Weights of a small GPT-style language model, trained from scratch on English Wikipedia: width 96.
Each number is 128 + 24 x the weight over its row's rms, rounded and kept within 0 to 255. Layers, rows and columns count from 0. Numbers have three digits each. The size before them is the row's rms in percent of the matrix's.

# layer 2 MLP up, 256x96, rms 0.099, rows 252-255, columns 0-47
126:127088122136113147164160115095147138128169083140178087121073143159113114124154139156118120143125163168135134141127135130137120114163119113126111
005:129086111119112116183155131157165169125149091161115096118140108113132119140106127168125127135124154104149119146125096103125119152127118151153059
007:133154143114153107061114124126099094150094156104131141126115134128110126128159090068151131127106123137101111101106138157144121112094155122112182
149:162115131133119139088127113151089105124131148134150083136138116128160119147138164111057151135139140129100092159100104104154121152109098136147107
# layer 2 MLP down (transposed), 256x96, rms 0.0648, rows 252-255, columns 0-47
129:134139184082121140114092128165121089154159139117121091162093146139144104153176128099161107155122119129154122128069139159124125078164174128108155
003:118141111128108125112121093115152075113115113100115137154138114126076129081085112142076103105122106113186140099144127149124122117132078135178125
004:117115127132122144142161104124093164129169105131117075114063121138143098126124143101082125109137123116085133162098130135121127178125129133125087
144:129130162095142101140145089103133115097096144096138163153118151119116104086136137122124121141151097103106129107154137107113181153141132151097153